From a checkpoint of a small transformer trained on Wikipedia.
Size: 12 layers, width 96, 2 heads of 32 (1 for keys and values), MLP 384 SiLU, vocabulary 4096, 1.9M parameters.
Architecture: RMSNorm after each residual sum, no biases in attention or MLP, untied embeddings, capped logits.
Training: 83M tokens, 5043 steps.
Each number is 500 + 25 x the weight over its row's rms, rounded and kept within 0 to 999. Layers, rows and columns count from 0. Numbers have three digits each. The size before them is the row's rms in percent of the matrix's.

# layer 9 MLP down (transposed), 384x96, rms 0.0392, rows 327-383, columns 0-95
067:470451451555505471509508443479460515470491459469456461491507472500535515484540478508508485473535513481500479460487506528549525517524470523534499525509501509490490512526466494509545508501470478477506504504511507457493483545506534503541480541492521499478488494494513517542505488515495483501
078:477446519490530511487548497495510496491510547581515479506475515516477511487518437483530488499477486485482499492478468484517557512447498491499515492510483494478490532469490507508477530495484514496537521508526507578482485521492486497536513516491465488488515493507528483459524541521469500513
044:485521485551498547480485486566465477494511506465471471509507491491493516541517541507532489494502490481511463493480438486508500493520492464508526479507536487504497460445537500488485521510499557502502454448476463494497475501534470513499487501517525528492512494492516495486485443482486530521
019:500522498515475523512525467506497515491539469511493496498503474508552514460506501465461563523510504493493505503519593503510515500489509492525491510503497497577467493540464522520491484486542491521489503548528507499523467519494480527525507487533491488482497471505515495537491451526543500499
126:476460508484571475483494515503483465525512496524479516492491490543519471495442486465503494516521533516463535465458484473486449476494507515508494503450520528536464501492489515536522495477503474515552498463520514512462495472495523517477460519476471486472501498518516513465485471516481518476
106:501470462521485487499564515479502476543522486511469496478461514475472498506470532505496536519487499543517524514466475492486482516486508480490492501509516511545490523489469483528453510489462568481522542528482496463479473530498451469497491492499460501501506485498474487510478436508541512480
051:502424538511552500490505486435528494550470559526498523490482536488489500508499473499540481515476524480497478478496498531496490487503467502463483516457507520462499501525528490515516522533538468500492486499506497520492523506537482485484482546505474477491448524512502465508508489491453519494
047:472385523519517491520499518503526517495468534498484493497506520517484509499535497526538475467480510514459505509457476517476485495499465522468485495509483510506519519543529507507469512470509512519489511529550539530524548535519495514511517549461494492482479498504512485508517493496486540486
138:470492520473529497521498520504475509491548532476493484498491492469495504493508468489459540511538530458493498483514522468504476486484526453523528476478544484502501529513474508542495473507480546541515509512516511504545470488506575486457455498513493489520493511490506473468535498521550538480
043:500493521489496506500496498491473497521503460500493488546517518468551496467515508529501552546485504462490464534542560503489490493487534509499513520463526496536490525495473536460512472509496505552471519550523511498481491484494437517510498542534494495476467501529507499522527458526523496486
029:502404506490479487490481498506502533497494497482485467508505489499509435468557463500520521472522504482485462463489561503489453487513488542491481499506523516523494464517503506461500501505517465546474470505495490481490511479496467503528472526507541485463466488505532501483509517497514465503
017:487422513523482469495468525515492491496511502520511437507508474506433408502525472512530486474509481497471488512528495504531488517519516510544482500511470503469494514556491507460492491511497481528540495508509511495524513487487490497530489499505537517504468527476512542516517511471513473517
059:535494503500483500496486485523491471464486501485485510501515468500488462480515482533510519499490512555545499437434495513454511512543479496492490505464496533440479494468468498497524508483505492454475472486479529483550503502478516547495496485470505487525460487543532478487505506516509450512
032:483440490545492434478496507519490520500461486485487497482494500505538500514537455505550509481569523475499533475504524501490480503477456501491498478472530473500509488491513495505519522478506483490476520526508532488500556478482528531522525550506480482489478459513511487463518516498559505493
132:508406498507513480502480479528490472474525482475494504491525498487546475501480502485509453500547493517543501515449474504506513522523506492492486458492522474537450500495495526507515508498485497488570507467460530504544468498487527491446490464510473511488505508506488475517484495478496484532
035:497504516483532488457499531504492466462470521505517495523520489504465541505490496475547494536471510474507504519525499516464496493465507490488494505472534492485475507497527497527506547493499501503513524522486494479495497520538473450484504456461547487506524508499537506449524469431457562479
080:511535492514497515493503539551521522506471490471523507482558497498510496505524449480471525499517540550504533521490436521530526482490508515519501495475515483488513497477522478537513486442511496526525519512484525502509511507497504525557485486546436473522498496468484485491464527485486488538
107:453489452506479486525497475506503500496479556477492524479526472513463444489522523538451521525511487546495508494507513486529475500501495503550533453487487510475545501520499486534483491531512482514477484494503518488498510537478486503495547461514467510515490521519504473540499575504481494524
143:492471495548497493505492485531507486519514508478487484478526431497562520491517490492442488509511473522530516494495512475532478505471495526559514487490476537492515460487509527525471488497531466508467530525471540493495503546477520517500532506465471501515501509511470516510520510563494475455
064:495491478516514473515553493482530487524522503481468504474530501493518495516492517502458463500554492490514507508482523490501523472490489477485528485514496497495534498484462538535517465460472487484518518507527559510488516500476535547461548504472514503516525501525552528483513531579500509471
132:486460506468488523531500491501523521524468530489480515497533492516548504514533504513454467462480518491524533500498445499520432501484488515511477534474524519496498467502471503475490480459502525455500521469512512503451497537484542519538534467505466489509527482471483505493501555528498492483
029:466492548513495459493510528494490550489486459534503472521488510545531561484518477508510496477503532476490482520540493548467493475448469520512543507490504489506501502486513498488505537476500486500490569547518506487501502503527479486494509539481510479455481483521500500473506471440503527500
119:503474522488535490450518504477517510506497485499539525520507460508470465508461502497502551529466480443495496487503504510501534504455457478486516504472470508489526544572507495527472502528513500508491532541528468502504522516513513528506499486481469518545468536461522485513522470498497454490
037:485468520507450482499493529513527480510520474546469472519519475507461482536507499469491486483519490485443431496465517480481500521521483502496507496510514518512464511523477531436459466487481501527492485515544517512516525461522514520505519472488495511450503505507526491518538496507545519544
071:504529516468550504514483502458512523459523532499494515449495506518454531526476437509501508451493488468504477492446502493526500483480446524517495536520511485509486464504464510519509490494525465543493507536497495501491550508492539502471533501492531524498486493500507469503495565484482489482
090:489483519534505477526498493503510513498456525440521462509489468522515501502473546536471505484464478550531521534525503468545507505495482503492485541516454505539536510553506520515482513525528525494537513507509554501505479488489506484537521528529485516464499490516518493515518455480544480515
037:515551534491505496479531509515502487493517502534494458486489497540451528462477488432520498510524509499534504498506521498463482511473457535521506495485444467499510520541521490530509532510516469511518533510523472508517493534489527440478490453458516500519465497503519485501516474506474541489
090:534457474537494500517508484508505477475475513493504557468490503447499528541489509516482496506467518528508475455481532486449500462483493482482497479475492549514504463476478500544490548500541461531501490544482489524517493520516515525548474505517481490449469503505526485481484464500521499506
012:464471578529518475512501541463531517505491501515501443489479506522522511504516519529499457474495480491479458468523481520486523466464481546497528489507478493483517490520492498491501505511493502510520537517546545501502548519518526479481507550482468506478495504518491525517537554520469522490
111:530517552496494471476474477487478517473479495515515543512527529463488487495471494480509464544509478480516494487461483524457526525480525498469517461490533522522509493474545533464474487543507506507488507493430511508503511543494522462490523501446475502524485515508517536485507465476500490460
114:489417487526527475486522545531513492555515480530474493469500495495494538401439508498484495529482489514476473500504513512515524519513509528506510496506493522504512513520476468522465492487489552488489493489485527520518510513479536508495512491474522523482484499542515529496530506508515539504
146:501507518497488476467484481463503508463505547485506493521493490518477531459526443500558534491542527509524484469533493503494485495512498524517504517504509483463507509548484517527527470503490471491498504522461535491508488548471503463486518487478553476498515476447533461466480519462462518501
144:459513500487508536488486509478471518509522510524516492510470448507471532511532500491518511502457474503515505467497527503499490486516483494562472496514466514542487485596463527478471481478525463469539526510499501511516513523480512451484501511491496453527497485504496500520495503456488487446
082:509507525505469493500497532544509491483532492509478471474527496507505536520489488499484461514481492467517481565483508504451496492477500499510527503492487493538473502455502494523432485410499507501482517508486515515519491493569509513495541467498491489526494514500540484493495542509457545505
065:487460542488514480527544519487471511511455489482528539501521521464517455562471474532467492478462485537503527453463485513514503506496492484471495495522488541513541516503527497527481506513523495500477495478501543501493484479474502481513476509505509502478514515457458517497480511430536478501
148:474480459463488487496544516467522457493480516493523499501490497511488462442545474505526527521485505519492465516488490543463501477513526520483512457462469522538451543534499493497471464476476523481510482498454518473525497468518515498512524521480519464528445497513493493501480526512489480479
122:488490464474498465513511519507525493493522509517452496511544485470519521496495511489463472481474524526504489492468499475505483521477478530501517500530500497502487477490484449470563490526493498518450460461456505448475472510510545528450512479472498509516528486480465462503494543514457505529
126:477456493487523483496526510491506504516503491479500513496478563478483478543490484468494516508485552504510444489482532541538518488513474532532545521512505453488498506463479486479431506488514529515485485493515559479512478510511523466459504485513519492459527522544487520530482496479511496479
025:500531519469484501523513501462474478505500483495543479532483461512499480487560497523510533501471511501483486480507576500512504525445492516495479484508487534533481540561482520496470473502534469532508467510531541468485491495478443538498509505500521511477477519491509502518508512489550525504
046:500483514501487512512529514477508467497473488462503495520511510493467427551513484530492494519485534507503479483467483472456499494506461524486479472493469551430532517473508483492498474479453440523519534477497486510499531509500498494472510545477478471493487531505502473479540539505484488507
150:495501474468512522498488488502489501496531510542517529452524474525539514473512493504503537519504506500516555485495459494506550512488471528521501464482488510493529519461460492498517498487523508467507533530521530538430451547499507494490537466472489514475485511565512485476473478503493492482
120:503462482514500482483498472463548481479529458511492498474500505488498513458512452480482501513522494552469521498515539519474532539490499522538430470487459486472484523476486476485523514486499504499445531483509483502513472500509524506494493546489503583468485514524504498486495488527481517490
120:516507533534492500499513514487493533481553511545475465473469482523488487468473516501524471529481484481515537484487489483525536529535485514478515491481481458556520479535478510481457457539496482464514525539539505519505466497536498493469476478497499495503511470518494516507541447537474514508
144:492523517515500498541490532507516499498483453514473526537495542487456516547503451548487500483499529476505498503522477496551529471470522482493491496521540485514573467507482530482493534529529518526473486521454520499503529495508495469496506517487550475533514476484521461469522496501483488518
092:539545483475491520501483490492471549481528499485466516490543477484523517545512497469494505451486511514524515526474522478517474508499475518486510484484522487522514499492477501494480513411501517513453473467504484501523533502523542497534502462514487471529497471464532454476486542525525490518
136:467435498512472498518564507519545485460509491524512527514498478491488519505451478460455508505486507499485528508479519501488502501523497508529534504457482502501522531508500510479460477506465501491466481471505529522498539496467549529465493459492517514501469490549461466516529478539484518493
109:433535493510491479511494464480516521530511514473519468470462447517559510489500508492538518479553497490490502485529478515493504474513465482492559536566493503507498485491481507510524532522517476494485483481517489490463493545521469512525491537482506474502555495459496517500522497506488492527
118:459474518503444481500480515486534512495482550512521459479463504519493470513510488483518505494539508486446500479489518456483475541492477507504509487519499526523495517446524528484500457495484494504471512509558491479489568556466504500500512455513519518512486463476473523493511480458497498504
135:532483469476491522528531498492500493468465508524488543517536499485492476530489522487524476475520504524505484544500463535471495476537511543492518507515549489475494518516538549515528522555490535512484470544502512493501464535544501489483500470490483511536523462470515469485519498476462534525
121:519484506509482474531504524476517449506532496481532484526491494469495466476490540521502472501544514461497486491458510557521475537513506467509530523510523521501502474463514525456509478561534515483485478471471498515494521506497529513500517522485514518512477449513532542506513543528463482539
120:493507491519513495529498553483498498506542524498492490474471453475543497483529490492539563502504536480493514476533508555503436517498495495506501530498483502540478488511464481491513462534528487524509462510495492507473485473534513556530523511487493495485489508533470481478531456460492526528
053:493473479493510514528463472443466489519464511508530506500476489507509524537521509517438510525488509508495446532518493464468501474511515476498510517457551521472478473502527530498501513551501507531472524543526550494451533485519496488489494514545483467474502508471498533498514483469504504511
039:478397535536554471483488484468516519511499539494524490479490517510497474501508468502548489491508519464513468487500495526491488466502490530482517519475480512481499479516526510505525520562538473508501525519512513539520541503534462508491488537481487446509471511517507492525503494491477494495
119:518548473553487494497488507499500521496546471496487556543537516502449501483517511479526516476505553453487524501501504504517457544508470524497498463505475484479481478510508486490475505520529475541530488496484505484504478476503473526482517535516503516481460511520496488508577447489514491498
115:507440513502463489497486519547541486475510482510517501504510495492497552481462508486482525478467499534451512500472519495476485485504488486499483468520501476489546501492455501535474517479513470519499494498464531470483527542523471487492533486489471502536524500479476537543485491525505582478
014:494491503490473491447504524524500484492509486507496461523521489525449476486488489426542523509481503500501513501507532520471458511468487513488505473518458504514475513508515508489479512488515490502492496458456451490494452514515466480502488474436539493534473492509527503503518456450465544498
111:468526468550478529511513503484477484476493540546562465466502506497495480469498508520480485505522534494474453491412513495491541510544541518484484496503480534504501521531488509491494502517460493521520469502469486498462496509523492494495452461496531512481464504482458504488489481497487504506
# layer 9 MLP up, 384x96, rms 0.0937, rows 328-383, columns 0-95
079:498500487528503505485476538540449535534511474508529535500441498518486490490479527493509531499525519460501510504486496493475495462519528503505515497526554498500521508569502480512521524522506539549493518481525468420477456479498486505489497499490467525483524479517464513503475520485478481525
046:518488510488525465510542444505515500508518526456593504504460494515514489488529501526504494496488507497483478517511511530510517491437540537520498505512474513502499484514472443489521485522518528528471525519539511539533510491489510516491482492509495477529457515553515525542483488477502476493
017:511528557506551520477495527517509483515497503472494487514490540526447495485533472508490492529488443556507518475536502472506544468496493507486461468483480494450530506484542523495491509500452528502488484488467470528510515476511515502488503521529487509479543474474493546468496529473489486521
135:523466500468503436516470498498517511527499507460458481513490489518467460481475507536553496517473501498486516484480472519491510474490466514495525458529475483483502502480501510501447480488512486524518462493552496528527473508472492539509498486491493474528557543445509498491523486445502475494
116:499473502481450509545485500495497516516491482499530502497471472457493477477474496552470458496543484434483500488511484458496477464490485524534505531542474561508501467519497531523500455526487521476502475541469509516509512500478471516492466515527505471496476506538496483543537492497490496511
044:510520510488468508506483527553500511499487474510513528485509500497518518508450554492492501519536538505519522524478495484527482558525515519487529491504510492526515541506433490480498496459490527485464514489500497497470474530471508531495502511494484513553450466442482490528516440517481519524
044:537524483486450487535485527514513437482501469500497552496501493492503502556488523496493474504529500461498507522522497504550501510565525495447510526531520501496509509486506488517537535485511523469479500487527425502461525511496526530496517542489510478535464484511487483513493472506516520502
148:537499513497519513477473536518544525490517456476512514479504529553513490501524497508563474484493463481507534502532508490528581522493498503497491496549467490488510489479496526507496536498494508532511493522438481503500491540549492501476527495481519464527473468497484471506464512477521485525
042:552485496495523512457497513548517525461499485482499516512501501549478513503508494479509490490503440502530504490483500449509550478495508517471475503485458491478504464486519507534475519483426517509506475477447498543498548498494490448487483469491513505517511535500524522520501552473488515487
026:523548512506525527477482487533549471523540510478510511513483503504487505522456527490466515548479501509552535525537488493513542493495539469480505499514496483514508460499509472517495504492461515477488497524456525501498502531493517512477495500545481515526516500550502521519523485502540573449
014:534499501549538532480537452510496485501513510469487544475515488457481532521483540544471510491512532515491488499486497474459509485493514501516498487505514475508477463459530461517500491491534473410494504524454497480492502524502495505485497506492471460508519462523510477510491515509497541453
065:468508512517517577508490485507495496517480549505473477463468549513533474496535541506502518480473515482502463515475460514488499518475544493519510521524492512505485516533522505509499544481493514498502503518513449493544493509502472501500447542572469526497525517514508463508490518470484503519
031:491512534491489523469494505520489465536512501460498480529494476473535452554480519486436467527501517493551508510522464488490513501517497448477498487532488505490464527506540522480509507482511521535522490509533495470483478540531494523489474504531536471525469543476478515523476481467516505471
126:467534522538472532499449497479459528526515483484488555491529474540513484474480488516503519458480511502539484504549543494501488469494542499490513534506506503492482470509467484499507495486516551470530517510476469545503533508494435509442512528527497514506499501509496489510504502480513453500
029:521493490530496506537491491481518526506509495499497504507484483469558475477478513508452503506507486536461459496476491497523513484521537524529484506504495541529500448517459499453476464521494475507459468464517468496472503490477503541500511500485500486486475533484498525568499540561517455504
082:511475558527476520487490519519463478491528517499536484528480521489488464487511491486491473461490515446535470458479505532483521491506497475523474475498458477495474473500528515509476495525509526465507496506509530499523505506539465501517442566492513506456517527465500542523507505484475477456
108:551522479505532513468508471535521502503522544488514498528475492502457539521462541473515507520515508539489509530506531514505502509505461460523495479526521464494508497492518501430473468505529540496483472473522510516540508472525474536551528512468529458499518474487530483527516514493499482502
149:518488488494526471509522483512503502506521462468516455499509534496451491475509518490510499507506476506545527467499504516538489501520563482501486542517479494490514515477520495502472483502513545499523534457494501483437503462471496503576515470494478470492459490492560540464519488511515516488
059:531535530493465527479480498485451515474461471528497513534467513498521501529538489498482480479503532473526505530525519540461496511514487485510503529489479522469499547507553505502507529504505497526484462500488438477493462509502496481478491512487498469473497551473491465476441466462502519519
129:532513514507492510444481444532527501488522513466485504505498526523482534507529532503482487524473463476498500531534510462470555476520468484497499496510505513494484509525574509554463520513512483499533538529468536473506499464507493520507459497503486513512493502478533466513508475498518465456
028:515473503521531507489485505486481460503517495498485540546523498487519482501497487496435487538533436511532509501496490475541513478533517459493489498492483507495472498524475525529517483493477503516500441443506459512473487524506466522489508508483557493527472554489510503532474491556513499495
125:497525482519526515496477501554493511535500492476499511509486531463521483521495502511561510468489489480490520508537486479506503520543521501530511464505519514488467486497554484497490509510454502491548471440484504469470498462542472475494486527493466505529464452461481486512507529530553519493
031:519535480531491457495525465473503487459469535519496549507493484522525514525502484503487560535505505497569503496549486476488559456477523517508502508485478475494525482507549495517530530485484517499492511519482465445460499518507480485522484518500454447506515489495493502488482482491513512499
071:499508450497497522469507489515529513521529478503547522514508482519490496469504523497471556528521504475493565506503498536492497458486512477504487523478466508496502521507469503543478546521489506476487530496464457464472441538495451472538477506505475516491499496521488507530542458532487510515
094:542452487509515494469511505485473486523522500519519481531490411500538521516517510440525487507486509502511545535499543473527466483509493470481498493496516483499510499509514493484491498513490507456512531520498459500461510464531485498546470502540516450465469485534504497507457468485514496515
031:507522522504488533530480527478502496488514455467500528475467506474507493487526520544466509499476504546474485509504478516539521507522515476536446508470516536525505468540500518478519507513463518458516465476496501479501476465513490561516546510522462505491496500501452517518483470553508464514
092:506525499474517507499483531506517502500518493532466448493466501550526482499512537547469493513563501501526523492541479530511496509457514539478493506510490499520538525516487493504459506477513504501452510488491451516515462540518526494470438515501455498482517514465500492544533541481492497506
010:537508453515503514456499515514478461444532459492492558518506479489477485513502496463500493532515534494503522506494466484512486496537509486500479540483502474521453507495486496517502493513496500512500476455500475450450455519498465496508497494484504467552488476513509491504441438535503519507
111:480493490467539501459517496520493559499504484460513507498528511536524515472514521503463496521520476467505495521493505449511442500469495514489520501453506473516488533523496459497504506519469495526522508514490484514471477474525486512524483495528509461532547483504497478588483471521525461476
118:483508479520495497507465498505492447426468500511495495507510480510531506543514495511480523489557503496509533495526520509511467498506493502540458513493484538529482479509536474503525513517509492494474498488520418539495496492517471550434517530500483449493499497485453521524525497498503502501
142:507460495515478463470461524490494531514510539491484509502536477471481500468501479545507467469503504493534527547469488500504496518496536516497524505546488508466511508469481488489468456498467487509506503514516437522465537540509485486478475526504511482510541519458521490510490488508563544469
145:515467531494501481497463475532491508525492509462488488500535508495480489492510536468512537488486515457520500497487508589446495488499537476445495490493515495477512488438519508499524535483486495550476508506553477462524540489503505528507522498495493483501550516522528498504475531485526483487
082:482477456534514520516520525453499502519490489515527512533470489479453545496470492520492537479528481535469490487534520534542502464494518504540478514493499469509504524499477515485534492560492501486510485465526440484483543513501472505467517495476525476515503538501519508530520483493507437518
070:469477515508477509484494492496478501511513490483482526479530472513514509522493480449508515520516537469478527492467517515513498535498525440515502482519502459501488486478559447497546519531510482520513540442542484526518498499492535495475464571536500517510495520477504486508465520535508474495
138:485525543525526536521492501463449487461527498499467474504474494514528525516511526454472454518527511502501512498539479482477481550472538538529503517473509503506499447518500517479477518546484521517488511503506474518533475501501526502491476526499503507501535483518446515535455464494531538488
126:492519503485505484494502550539512500489483532511506474476470535504542501501530491494494493504471523498453500522518508554491518503496499486462442523484496538496490498533492531460444513548511510461535491523494471489498537495469480516516503534550509478527555526464480526482502465460525498506
129:520507526488510496522450510555488494461478517513507485521511527530533517476508453548469506537521503505478539463493532500472512472474525479476500511519484501507498471486510535536508469497515481455508488529509477488522519460500453496526460530474501516550531524506496464497464484475444497511
024:512514522507528517480468490518507512491507482482444491463519553481455536481469494457475484479496442515518524498523490448485537491515526518538471518502494493452512451465532525519492527519498552498533447477494492525512516510471516509521497510490493512499514466504530541484487519525491522495
041:497493475502489528479473489514471529500548494562421520489454500529508544496482525517481484499528518473502485516518474515497523511465499463557495579506491523528507482502489512468518533478505525461510512498499494496520472508460487478511498499503489510544511506489485490523470446503514520520
162:510464504476527476510508486480460503530503443479479516514473504480539487507481492529515489490564478515472524493540507461508526430480497502503523469483521482449517509504468536488497535540501525488463528491537464537525504496535526532505491476474487485476474513510508517486482487502543497466
134:526490492474517521438499445520508554517453491484529487492513537507516507488500510533460451449562497519543512551521486533510478509490493487480463518499467512525472525473495522496526485517553494496492501509479516507461518522491502493489485483439515489511495497487500530501514535526489505487
119:463543508499515497498522501489501480483521480430524522508461557507507461469502513502502503473479499534527496516526488530535505495502515505504465527494509470469479477514546522485531535492515493540460519498444471502485492533477499474505549476510480456497506531488509481512446532463489478482
144:480516476495546507507486495512466478513508521475527480521496462515561491541528525471503523504525475499508551506508457494509493473492496475496520516534480483501455520478498511500527515510496514507554490420517443523451508516489463505516454453509483491502520521473532511495495515516518472489
089:462509500548496524503501485493529488524481515517504465527480506498471488484521510538489479525473487484491540485543515537521534508560492480530515522501454482513497537493518512472528496583495507490543507493502524489503528488475484506477525530536523549501517514521500560512548494482522482486
135:518530527513470524502520501499483517524505508538517547515512532520522475514528481498493489529497481482513466503491563470494495463492507562518476486508531500504523485488514515513496552526481472481496493473543517508487461530447485532526509488490511463526497517488522526519476467428496549472
114:517480509493457531481512452519536510534431462462511513506482503514519530472496521549476452513490482518493498479487498524459503505509479533501529486486496506521500522533494534500476498517571496466493505484494497503490536504481528540472538471507469484498532502496511500504452510491443463487
134:531500501522533485492490507551528500487523477436500513480517524476522539501436501497521511497522498499526524526523493531523559481450474468492511503505496529473499504518521499482561486485509465509485498491476537495526505554537492510491512477536498491505479502499484509543469479527475528446
141:494472526493496530452519481531507507483534461525494468496456487497503457484477541471531459526520503482485484486473487549477519541497522514521528495513509502483461526479474476448465513512499494511480525520467463540495522535469510562509518475514491502538519493485475512479479504495529506547
124:496454475517530498532537477510517485492495499495464489506480528468520479480487501512518496499546508493491535457491566502484502509509477491518488516564525465501506487512532526511520447478497512545501525479528474509482502457491503493469489524484464489509526458498564479513466493543524453508
123:488485548489547526525505516564473487506530515513533501478480490460478503479480515471455480496526477512515518563497478475508535522510499477492502509527476515501523448517478502499494535533466517499503472484448512505482498479552507487554449505495488454486471527533496516492487484503511527501
050:536495503539492490471534481527520509498528506493488478480518467551488524466482502474512508520530475480537526462466497507476486498472468533492534454515445474512461509508469509466466509476472550522504532491469455529491483472471488536495466512444504504517491497473500513526480522486476488502
033:499511510474502532490509523525487494509527482471492529518502467457521499527450536526455510534521534543484521535488459486539465516514524500480527489512508468501502513488464483493512482453447521503467520492489472476478477562475480528523485501509516530546471473482490467517504459507492525503
117:491507496481550508483493462518497476492521559476507484497498485500532490443491520480504507502460464534487509470463488507490545477496505471523511517506467512495481515473544520499522522504481515488501498537530483559478530488509496498500477478521518540526536484484471521518438568497463528510
131:495461507518491524461468494496521536485520484437483506517492515536493515486506512474495517532455504470531563489492505479448530495510506514497510453514552506496487516501498543497484433487523536538508505524463528515501464523521474445479483522514507509513477501476486471509484504511466502481
011:514520500521534531543468485469503540501505497498509519473477538477527518501466488552458540501493500511463465525513506453521553471523549508521481476482538505496544454514513505519533484529477496482476497499521553498519520494475496523502516518533490508482507483514489513532517529552536483497
113:481473492483521509488524480472518487536502476502515528490530529504521477466476537491485511471486508489496444463466528472491525477498472481486493525523513498500472505496473489532530536508522523502520553482466504517488517488511467546456509535493508488498464453556552472510487460545508482531